{
  "n_layer": 13,
  "d_model": 448,
  "n_head": 7,
  "n_kv_head": 7,
  "head_dim": 64,
  "d_mlp": 1344,
  "vocab_size": 8192,
  "activation": "tanh_gelu",
  "norm": "layernorm",
  "norm_place": "pre",
  "norm_eps": 1e-05,
  "positions": "learned",
  "qk_norm": false,
  "attn_scale": 0.125,
  "bias": "all",
  "tie_embeddings": true,
  "parallel_block": false,
  "init": "normal",
  "init_std_qkv": 0.0165,
  "init_std_o": 0.00323,
  "init_std_up": 0.0165,
  "init_std_down": 0.00323,
  "optimizer": "soap_variant",
  "lr": 0.00295,
  "lr_mult_o": 1.1,
  "beta1": 0.95,
  "beta2": 0.95,
  "lr_head": 0.00758,
  "grad_clip": 1.0,
  "warmup_steps": 200,
  "schedule": "wsd",
  "decay_fraction": 0.331,
  "decay_shape": "linear",
  "final_lr_fraction": 0.0,
  "batch_tokens": 65536,
  "seq_len": 1024,
  "doc_mask": true,
  "train_tokens": 302600000,
  "steps": 4618,
  "dataset": "wikipedia_en"
}
Each number is 50 + 12 x the weight over its row's rms, rounded and kept within 0 to 99. Layers, rows and columns count from 0. The size before them is the row's rms in percent of the matrix's.

# layer 4 attention query, 448x448, rms 0.0948, rows 411-447, columns 416-447
108:57 48 61 48 47 62 29 68 34 36 53 60 34 49 71 56 39 53 59 63 70 36 39 28 78 44 56 50 52 53 63 58
103:70 53 56 40 32 67 55 51 43 34 53 42 61 61 44 75 56 82 34 33 58 29 39 62 59 35 40 56 27 54 39 44
100:77 54 28 66 46 42 37 32 40 37 38 88 41 31 39 49 48 56 52 51 46 63 46 48 65 41 30 44 38 58 59 39
108:51 52 65 48 36 57 47 49 53 34 46 59 46 41 50 47 42 58 60 42 60 52 57 68 45 66 43 59 34 43 45 57
107:39 74 37 42 39 49 38 66 48 40 41 57 41 61 77 64 43 62 59 60 61 44 50 09 32 61 46 67 66 39 55 44
115:33 41 43 17 27 64 50 34 45 39 54 38 76 30 46 56 73 51 48 64 54 59 23 41 75 44 76 45 64 34 45 84
100:24 52 36 44 25 57 67 40 43 64 63 59 52 73 48 47 60 51 61 23 35 32 52 45 55 63 37 72 56 53 41 52
115:58 46 52 46 45 40 55 37 64 70 60 49 68 61 41 64 40 47 51 27 51 57 51 24 42 37 45 49 46 34 62 63
114:37 50 51 42 75 53 66 56 33 52 52 37 56 62 55 41 32 42 37 47 48 40 47 51 47 59 33 63 48 57 53 34
115:48 58 51 54 58 37 75 58 42 54 51 55 48 46 44 41 58 62 42 40 53 45 45 51 62 49 63 61 45 47 64 48
107:40 43 40 68 45 54 36 50 68 55 53 50 70 39 59 65 50 60 38 48 53 49 41 67 61 56 58 60 30 36 45 56
106:54 51 62 61 56 57 52 41 65 49 47 52 62 50 30 43 62 62 50 32 58 66 53 49 56 50 50 63 70 67 43 64
101:46 46 54 54 76 48 48 34 48 43 49 32 58 30 45 36 51 52 49 55 36 37 57 66 74 39 55 58 53 59 42 56
101:56 60 46 37 44 41 45 41 66 46 47 44 50 53 38 56 61 52 57 49 45 69 35 62 36 45 49 61 46 56 51 61
110:67 50 55 44 60 34 66 45 52 37 44 83 49 45 54 60 51 43 49 65 36 39 42 47 55 72 44 43 41 59 47 38
105:63 24 53 57 30 48 53 50 61 54 45 49 39 67 46 56 50 52 37 52 67 49 62 50 42 48 31 30 52 62 55 53
114:63 44 57 61 69 58 80 50 54 71 47 36 54 41 44 49 53 56 71 42 57 61 39 32 48 37 56 53 55 41 44 51
109:65 51 70 32 50 29 46 74 64 51 51 59 51 42 59 35 59 45 44 84 50 50 70 54 50 59 46 52 47 55 30 49
104:61 24 52 67 59 39 68 29 66 18 26 53 55 59 77 57 43 55 38 49 42 78 47 50 61 38 71 45 70 42 62 61
107:79 63 49 40 49 58 42 49 42 53 41 47 42 38 32 46 47 52 58 29 77 56 59 37 61 51 50 45 38 53 46 66
111:54 35 41 24 45 29 67 48 60 68 59 59 46 50 57 55 61 34 70 43 47 39 36 68 67 49 46 52 47 56 45 57
107:66 55 47 52 51 32 54 63 54 27 71 56 32 82 42 50 50 49 47 50 49 54 45 57 47 35 49 47 43 43 50 56
116:51 40 56 30 36 22 57 31 50 49 56 52 16 30 44 66 37 68 51 71 76 44 41 49 52 57 47 56 29 31 41 40
115:55 39 35 44 41 32 45 53 64 46 41 43 52 67 73 56 47 59 44 63 51 61 41 27 57 31 57 53 61 38 59 43
107:61 64 41 49 59 52 54 50 63 58 50 48 45 44 40 37 46 31 40 48 51 27 42 65 43 28 51 58 69 35 49 52
107:63 59 52 58 62 51 42 56 56 52 47 61 58 53 73 70 53 24 61 53 59 36 58 50 32 44 60 59 53 39 49 35
101:38 22 56 18 54 40 44 44 46 56 60 60 43 31 43 44 57 50 56 67 46 56 59 41 35 49 37 48 56 42 80 80
104:47 40 42 51 34 50 44 43 52 69 37 42 66 58 64 72 37 40 48 45 25 53 40 25 41 40 71 29 52 82 58 60
110:40 48 48 52 57 50 40 37 46 52 49 43 39 46 39 47 65 62 49 42 54 54 41 62 57 55 46 31 40 53 32 63
103:45 43 63 37 62 43 81 38 57 54 67 45 55 43 47 66 45 51 62 47 62 56 62 29 65 48 32 36 35 37 55 54
102:54 41 54 48 49 38 50 49 65 67 40 66 59 30 78 61 71 73 44 41 50 57 40 39 50 44 51 42 34 36 53 48
109:48 62 49 58 36 37 35 40 39 51 79 89 45 77 73 53 38 46 37 47 28 51 59 52 39 44 29 53 51 57 53 35
116:43 37 56 55 52 53 50 48 34 38 45 70 54 27 63 41 31 52 50 83 44 59 45 78 36 58 51 61 69 37 37 53
103:76 33 59 51 45 44 72 49 36 46 51 57 49 56 32 47 55 52 41 45 59 69 57 39 54 76 54 55 27 59 32 67
112:51 71 42 55 42 41 59 59 54 43 71 40 47 41 46 43 60 55 46 43 42 61 78 30 44 37 23 33 30 32 55 53
105:37 35 25 48 44 54 45 58 63 51 52 39 42 51 46 40 29 53 57 57 37 47 57 53 33 41 46 64 41 28 64 37
109:66 32 40 59 54 44 59 58 67 22 10 45 38 45 51 64 46 60 47 38 31 66 68 31 57 47 48 46 40 50 54 50